Weights of a small transformer language model.
Size: 9 layers, width 192, 6 heads of 32, MLP 768 tanh GELU, vocabulary 2048, 4.59M parameters.
Training: a variant of SOAP for these matrices, 252M tokens, 3843 steps.
Each number is 128 + 32 x the weight over its row's rms, rounded and kept within 0 to 255. Layers, rows and columns count from 0. Numbers have three digits each. The size before them is the row's rms in percent of the matrix's.

# layer 5 attention value, 192x192, rms 0.144, rows 172-191, columns 64-127
100:073148102194110129174136113124179120134093155160127156114183152076129124130091096096159128120099159144192113134097105125145107158087128074103221112143106123124135099116104107131097133103099144
096:114164133190104105094138102131141105137100146106144160120114125146134123150157178112105087096092197108153166125097157154159097147107156128127082137104107156111182135156101142134170157139072130
102:103133121123132171170162190097161134116092157127046167119155107169184115143164160095120072138134063117147114105097120067134136098137137128165052109150136165116184093100154126135188146182104129
092:101095177167117114172146141124187098145086102129135154140168116090103156128118150115131138191143158119125146186176140165136147162137122129168149203161137138120147118133100145094107106112099121
094:123148183140139125093182194081091132120150104138111164107087117113175141094125156185067140190181117093137132106127164108119163111094070117151103145156180136157143135182167149156145145161157124
097:091083128088136144127179125093113128140139134161107181127111145081088162149119102123157163133214084098115099152145189058125136142158069105112120165123100175152122098156171165114129139137119160
091:108155158142050119138083067108139123112156124112176116182136081104112052127089063185095106117118190127149124149104130102125133134126179138138103122113073130137144152158130106105158110148183103
099:104153104191120109120112057112106189109146078118145091104118168126154107137158168064099099123132191126138085144116096149108133125090164177124139074103138138168163140129107126173141220148130191
110:084125107148103102203155124146131141077174165165082108157126144167124155147159169152141120122156157139080173103108129134100120133162116126144137182113136137082093134114156193103113111143163150
096:115116082154138141165111089070104139153092193080095059174152090153077106105129138112163138163124174171016092133157140151135115125096106104184094136098079083080070170050144142192084165175104161
093:174109103112119122089122152125158076155074107147146043167075066123112157096155206059092128164142109159158099155134138158136138123167173144096106148153138161128045151131135116169140097134082142
092:169152087151056091171109069102128108131100155187208146151105131107075124150136097198104139181105189138159154143143161167135073125103121098112188121164113144160127191145137170153068128115171116
099:097182103110124111173108111215101174151072187084088154120133099161135159135196119179045113101106096093141193081150122088109157116091124138141095169156156147171136097138108135180137187148167108
096:177148127151149154207183168087155063135153143175134112158122163129101101103109131138163128186182080112119167109127079140091143176193147166135130129212131139109132115067130124088153124173116122
102:127176102102187157144119069112112067162091146168139074113128108129137136118098181124188050126047150178104051102157088187120203129110132144133076107149084113121126141103135075150139139147121131
102:147110099144128128121118144121141143091153145169070091108165142144150086126142099110138156102080187127123090171119095106099063089111117103112160085126096113122136196186120118146160146075032090
114:137146133197147158110040114145125115161213131126142130089115135092193115102110128160110177140101176129132121194090028181161120117130118096195130072114128112145140114140131113096130107126133103
095:128030148096114130158118129129092119089158100130102204172081138127103157170124095140061082167090076137158130077162172156100147157122158167078192199099136081146098143160117123146138101056117111
089:148096116080109125049124119136132187150132136122094147110125088182126085092144152101107134175210131146157081140109130124098133164109089183130087122195110117067127164109147103196168129080127125
093:154185176123124195067174128112055150118148129139140089129059111144088144115154116128196115097157134172130078131146071084138157120164151192152114141112118087135110162127131103156064117133162141
# layer 5 attention output (transposed), 192x192, rms 0.134, rows 172-191, columns 64-127
091:210110108062151105094125067124139111139143137101145087115114099149121184164110168166135109112177106096131136137147095071143154120172165164107118145114160133155187130133113167142097083106148075
086:171222099090124158164142097132170119159143096147143104125143126188168114135123155157148048141181156150113097083134170130195101110161146097126135113224122152126082085105188163177099133096170102
092:109156148130184087122146081104167109111119130108146116170108182138069098132091102091150162162143205149154161129150114153093099149192151180075169143114090064111113083145135140108154133108082148
088:147145124103174165036155158056157187131138136122082149136115113123126095065124086082110140106153102143131126096134159142175134100140134221088132139095153152132107126143133145102176175158113146
089:090114125088091119151111099071148115143135142136061115120083135118143120208135119096177109180080094118152153165159112111126070098075138150164167173130075157101150185140109170105146135076132137
087:172175174069183158114160099080128127075198150066130143114143096148171118075109129146146164199053130149137141135150193136097124122129141115179137095133144088103185115135157103112152091164115053
086:168130096176128146112130149145193105152150123158139086108145219133097139099106139130140123110074084141171090097127132158204152138123112106184065115183168145116145092136102125145112119179117065
092:132185128099098104090150119139196093155095162162103139097136117161165097134119108123153139130099096165143088129111116147081139087099159058110130111160110172190132098075128148155079052092093069
101:200135173137131194072105123177150156128107097167148117141143102088151151097139105061115122122161100104181155160140079118130170147110165129168122146134130070139081137134162204123123093105169133
091:189100139094102057130151180091140120106175090132098105115101230067152137139114116094090077161140112086149111186127119075140087081129137183153134145122189133160158074130201073089097111122114133
090:150110128101123105127130174088157152074171133114073162162171133082168121117133156134134157138142147142140117096150128149163099161048137137187056096143064111103155123136162125112092187118130094
083:091113138135142134127063165115164092120126185115125161103178098097125144189133198132086186178111128124113088126108103135213102164145105128123183086112127153098176079140104148100135159098132122
094:129123148126114119105132142163101139165157132150202128097112212068166162160104134135186112168133106162084131125106109152110103145151111107118149098152186093152119162147087132108156097106099113
093:143168103083130137134092081125152146149125177126139114115164178125141154154128138089130139153093153157117156121138122141153144107140100162173154184061149109144122215160118145076120155191169174
092:145115129176098145108156216156094147121105065152116111159129134163109102129095088135102078068158104117087107161197101148127137114161128147129176172138108121097119163093143168158127154138126128
089:159116118160117115102120087148098117083065137028112156117074094073126163124130169123145125051193093124077159120135074061110114164113113152126142133179190128145158087097114121206141086130127130
094:109082045103152125072128121119111103140089157086109133102120116115136077193158133108116113162157109185112158115151135120101143136158188167136099144106130155122112135119124070156105098151083103
091:109109135130148186120105192177151164096135144124178109105103112137104088077139100174172119064123117112144138164123133130131123105113134105147102102154201218105102114124123164078125147151154143
091:069202077129137113116150144131103134122136108097156097126118132127144149088070135147084204128101122135138181126135130039137109104118164133153159107156135172180111083141116115070117133141125124
090:106091094193064148140163125103140142131098158114124204171112118132128066173153086088094148131049142107083142135117125134187114159100139124110154112163115192100138168136173102143099082170193150
# layer 5 MLP up, 768x192, rms 0.153, rows 0-1, columns 64-127
106:151140074102060101139122139088124151094138105164131168169148161107096137121184032085128141178201134164154107196103121191158153117145142151146105106119155129138134107122159108137095212195130161
098:130148193160161118053107152136100142173110117110079154164141131130204131114126048173128126111143104127117103131071096166126127198161120154141127121138143085065172159181130166165141154214146113
# layer 5 MLP down (transposed), 768x192, rms 0.149, rows 0, columns 64-127
113:183130143149097102140114099148102116131124090146128157098185123126154181084104136127136189178182149110119181094098151130135140129126103115058080207124129045107168147106096161134110107063115163